{
  "n_layer": 13,
  "d_model": 128,
  "n_head": 4,
  "n_kv_head": 4,
  "head_dim": 32,
  "d_mlp": 512,
  "vocab_size": 8192,
  "activation": "tanh_gelu",
  "norm": "layernorm",
  "norm_place": "pre",
  "norm_eps": 1e-05,
  "positions": "learned",
  "qk_norm": false,
  "attn_scale": 0.177,
  "bias": "all",
  "tie_embeddings": true,
  "parallel_block": false,
  "init": "uniform",
  "init_std_qkv": 0.0531,
  "init_std_o": 0.0,
  "init_std_up": 0.0531,
  "init_std_down": 0.0,
  "optimizer": "soap_variant",
  "lr": 0.0057,
  "beta1": 0.95,
  "beta2": 0.98,
  "weight_decay": 0.084,
  "lr_head": 0.0109,
  "grad_clip": 2.0,
  "warmup_steps": 200,
  "schedule": "cos",
  "final_lr_fraction": 0.03,
  "batch_tokens": 32768,
  "seq_len": 512,
  "doc_mask": false,
  "train_tokens": 114400000,
  "steps": 3492,
  "dataset": "wikipedia_en"
}
Each number is 128 + 32 x the weight over its row's rms, rounded and kept within 0 to 255. Layers, rows and columns count from 0. Numbers have three digits each. The size before them is the row's rms in percent of the matrix's.

# layer 10 MLP down, 128x512, rms 0.143, rows 0-127, columns 192-223
100:133132142143122179137135088118149109087156140120081075149183142150147148132120155162059159077098
103:079072138125131109117110144122200148174123144152145100143048093064101150138201141151175157151185
097:133124131116115120094073103104123123095116155141068140087113150177122158140125181092118124169117
097:130166110111146105074104081073134099152102113162193077067181082163132128122152107105148145119173
138:173107080166109133107112097142125168104093113132083144142110115115117237127092143153123090179125
099:138162094126177139107064122127115155092143140156071116141112104158102126178126127076135107106145
098:154115105092096170074107165143178101134165093141138093164085132158126115179099151143106160135155
097:175140187166129118132130139156146171095233167155075108130152174130149195087171179128124148128168
124:100111097216210075166151161139062132113137165114093110152073170114123085172098110100109127140141
104:157149079107155137086132126150129101098095096088108107149098139147135146117111110230148097122130
095:137115054095095109072127120135136153154131113148124171098146159137072090114132141122149182098073
101:121138137150116118130124084177133145079145130135132120153098132168126108110100119111140147160163
099:126178087144161093093098138149139122092162148192235128102107169172046154155089106121100146080123
097:089113132159138182098128159134135122112124146073152154101123091110106147129119073112113132128098
101:175147112104162093058150161114096078175139111138090132073155128185067102087123144131121134079122
097:101094159172103136128141127142157079139203114128137085191105096081127161149116119128040117111103
099:131134129137108146133112215126116091151056134122137185172085115144122122142119131125154163152128
095:140154169146110119118117101148137158148082117109108144065161149138113096164150167164125170106159
097:086126136127143160137116149121163143094045153140141146160143128163099149099213134132219098145074
094:159189166145065136141179115140055156184116130116080141109164164097181162135096120105108124161123
103:141124074145113175146114084137107139103150067139166138148142129094134092120108139126119181115092
107:163065128116121113154171071106150098174196110186126096128131128068135037143132105150129107065154
108:139099149164125123095085134121093072115137122088114197118101111128167100146111079124131104138106
093:075152111130110075102148119118183124176131095107174173142120108105173151135159147149136095121093
097:162096108085102056101095125153156132179120139118143104065071080211144209154120161146129111161120
093:171127037161139066133103062143121080101152106163176143175157114170116090090091060184095125119082
101:137127116154134099115109125113109173156140095163121095149067134161138116143139099172116148147096
097:124080080194101129133134165120159141160163070148107117141215134148166126133076152110131167125123
100:141173140158141154133175139169137130173145144152170111119165173146106138050160109126110102110091
096:134139125106181087106148207101133118094099121108185094142143136156111152093138115146139110098186
096:146091135102104106090160160126124120118138071185156113093086130204122155115069142110116082129125
101:095139104101124094107088149123176049110117130119144200171134156138174148142105058085154073149123
106:149145105154103144140154118137151107141163144135120122140070129187098099158062076157114171063108
100:187152159137124101140102094207165150094163125117135118100134086172170051185130125136093155097064
090:073093091153101117139129092160067129091076172060138153124163195145147110084122097153159115127121
097:135098129114092157114153123152109113117152101120158109123141149146134076109078119160159110065196
101:108141143129091175086106152115152163133170158118128156128098108134189183135106132150099155125133
098:085149099119108088143196167122119189149131121119085161066117148143140180112175079054171090112129
100:114119129098131143138113163097119083109107101045117171115106095154152099150101139138137150132127
102:128141134178081074165131135148116116088116125139125129118112103159110123214156135131139147184112
100:127125113090141125152115117084100196116099116137129078104090128145106186129081104147108103116112
098:079142119072118177124131129155123050073112154112148138110140111117115076163118154150149141163173
108:127153139103187148114146139103124127107102076119192112126133066088166153081125133063128122090095
096:215159094136141110117156128117203126161124115116144137101144106112190121125107135123108079159152
099:117132153143110124141125131144170077135156110170151150102123122116076131142062137111143134110102
095:126154111099120081104118073181107094139045118056102140105153137165125122158098147115135126166152
096:110110100159129150176077149134044101096119075146156142107087145145165208134149117166151139139076
097:133124116173134114132066131039096126115143111179071112176150084214141177123065087129188155117154
090:175102075093135193106148185135105112123150135084131116110110151197153085151115094100107164116199
103:119158189134172115082107046179088154131163174102126186125145163086101202066181185160135145093131
099:149152081123114152122143095088146104121103142165160085148157097095127124073177098127136148159057
093:092127081136157175127119134083141119043098197167110112158115141111148163136095117114110119179132
102:107153132135138108164090099087096133126194128151164170140168177105087181109186108137136140117157
099:086114170096113188118097113097112156074179162077122144038104158152112035117140127121128098122159
101:113088166101087101150146139140131130079161158105128126133123120095150230126079122180166157116152
102:170156085114106154183128150098107140092113099174135093156097118119099147134106075080079098082168
096:070142156137120111121146082160084124071116165098117151159101085094160129155170097153070134233132
104:137139203169105119167149072127076044155146147102151130148137100131130141099156111118169082130139
093:143094162150093105139122127106128187148107100191125147183170137115145160125104122128135117113100
107:144098036139110124135160119098186128145044113164179134139179099173144080155158155100153178094086
097:130088110194136088111077147140153107084092147153131121155132104140082216080172170109131136148076
104:147121103104077121101119088129107080132182135077173119148133157099141156155105097162154153199105
096:135100129135140078116125057143103098175101167170153154124161128128099071083134082073127159123204
114:143133065180146083119103098114148190137163156173187144099097096107131130095162143133129121141145
099:126080149127125101110152079181100124158064123181113097193107199105187141119127183127143154103171
104:139134149122100060179117177141170118101109066157117156085155117105105153150131173138181153088132
102:073167145123104204128116215187104129143072118092074096151031138138165112174138193158133161128099
104:116139137118131132172083170114146158127115151111112127119065111162126145111094081113192096171115
096:138114187125168128121081184120160116135147080081155092132089061148153129163151089144096139154113
123:171171131091141143206081092143132169092169117132106190142160093191172130134092136125172134085137
096:179149205125162156143122140083169114166148139169131159140113079082139134184126154166109118162116
096:165130096087171155149131105129114115120115123106192110122108056177182111095152121161148145118157
100:173149094095124160096155144114141190089118160125100108150086128082099115119123132105127147081135
090:102145097175081137154107154128072115121130153054103108167053148181109108160127131085131122120146
098:115083112113215118119102148126144097080131106177128113101097129102168107153069134153150139092102
099:130139148137120103113184101105139139114100112071130170080107174128136056107190160168118123098085
095:131049127171107097095129089096137114131094138169172101146105108111147059118144089129142106118141
102:158143083142117125143051078170140122145111115153125165105203140088145084139078132082096128103140
099:119180157131102129118141137113134181201167127108169156126126099184145170111125104167112114150115
105:133125128083109137114111107108122139193168119171127124122145127157159099107146089157154088094161
097:123122132142086130208132095145094170105120068138132096074099167111078168123114089122154152128149
100:123088130172170094120192141103116149109106130120098141111148081157175193170110132129130126136135
096:149123162126129148113146118155140181137167142125104108206093111158165146161141112151146122127084
102:164125141126150229170100149093116151132141110112153082167075090157100108167112126169123161154086
100:065190162081142068132149096153121111096141176098138157103118098107103071137145222139126159148167
099:117139147154150175122151156112098145157157122087107130138133123140124085139105165110124137143121
097:148086136108125148138203111083035181148051112097140111146111125196119118145113085120166126149151
098:099147149111136134146166149140194134167082134177166120101086150113065164119108179139110143066149
096:065121156136080092132116078153094136138148115163161139123119129066114150163136129113125117118172
097:085120132110139110173110118126066171182091137168189140077173169087159152120138126102159165193190
101:148111088162106116099156128083104119129201096101117074100067117178129132116138147143148050075124
099:144120096158145201100046131142083155126126117121138136161127169162126100099157121095089105122109
098:138135121142144165148134118128171142136137122142092131134132156099173169149125157108118129132147
105:144151121090105171079132160059179104089133090102106139127154092133131182153129105143135141137114
095:142105117106205083159158148112116107124186112111130161087158105099075147080104126147136098115172
106:120141146108116168117123099101131067097161107145159104081126108158160153107075117127179097099110
102:161100092112124194116129127113181133134167153117170077150102119097071119155137169140176153111126
101:128128109126133114087133098119145113177131143123070127117035077178135131112160084098079155131140
099:123128177101114162122144113129117095157122121115148126155153188146110093114163139167140150170113
120:091142243171118169104089164094144154134160131123118082177101106121102176119116162142135172178129
100:126146106133110122106135102126159095115082147092129156123140119172122134191158184201154178155115
101:153126135118106157099140109159106156120128166181142102170157099122123131131185004150124145188112
099:081164184129084097133133109123122123100094178129126104142147068064165112128119145165111145106170
101:076103105121089141090105142126171196143143140120063111146127090144140112135142089132159160160131
095:155117129116144128135073108105145107107158100070105134112133131120121060097131171116104141117128
099:148130152118166114148153125099120183178080122092094137082129116142116106151126132158125138105167
101:170108142089072126168097136092111168128166138159112125142203104178159124098122113161102087187116
096:132086145155074150097110138141165152076077125116162126181110125053114154154127119132093168148114
091:159127123151101177169083105092114160143096119118140133136083132221079134120137110110182147165160
096:136132141179172081140127158110158117164111129115126137139112147189049027129135137115128122142152
106:129080169145090128095115124143121159117122130073118087093102138110128114148163161167125116144088
104:113138149138132101078112146158105121165096132129191144152154136064157150111085093116092150146093
091:128108129151165123122132137154178109155099167150058143115146151108139123163133109143120109133138
090:146103105115158106092158114149115142145116147164096151176143125138179121140139127145120160139128
104:107127127087154095196150149161143067143126124145111102112145092090159109150081119158167156196040
099:117115159103141145144098134105084123142137126153131093159120120099103075098166143119154100143071
096:135104102126161090119063139087089134024143120110129145058166128132139114111132139088127151150137
102:120120145178089125089133096145198128142098077099128135161123115137165100144075109136136095129091
095:165130136086111150147157102100074130108148140154077100162133128050137114118115092100146096204144
096:121132106137080141138101097160163096100124091134128106154068137098132174142143216145109120156077
097:105134153155115255087145088143097134177085152157078142118132125130094142106142155104132101144150
107:119084151141084171110152175104082145140164135136088120140151109155146151099100172125148155097162
098:157114134112162193130083113109107121106144154171142143174110129121127155091113149105153105105081
098:112158118085123124111117116136118121077127137116101103117082115177104157130151174156161151154128
105:158106083128162129156125094153116190127127144120153154091177159135124202097101145112143129108095
097:100129104133104082126171094092149117074127209126185149126135130118195068142132097147146107150085
095:110128159138098122122105119158080121149151121194127135127135089122168087123141095119126192175131
098:132167102148113156106115123120172207158127081064132098090123156133074112145082146087097129123125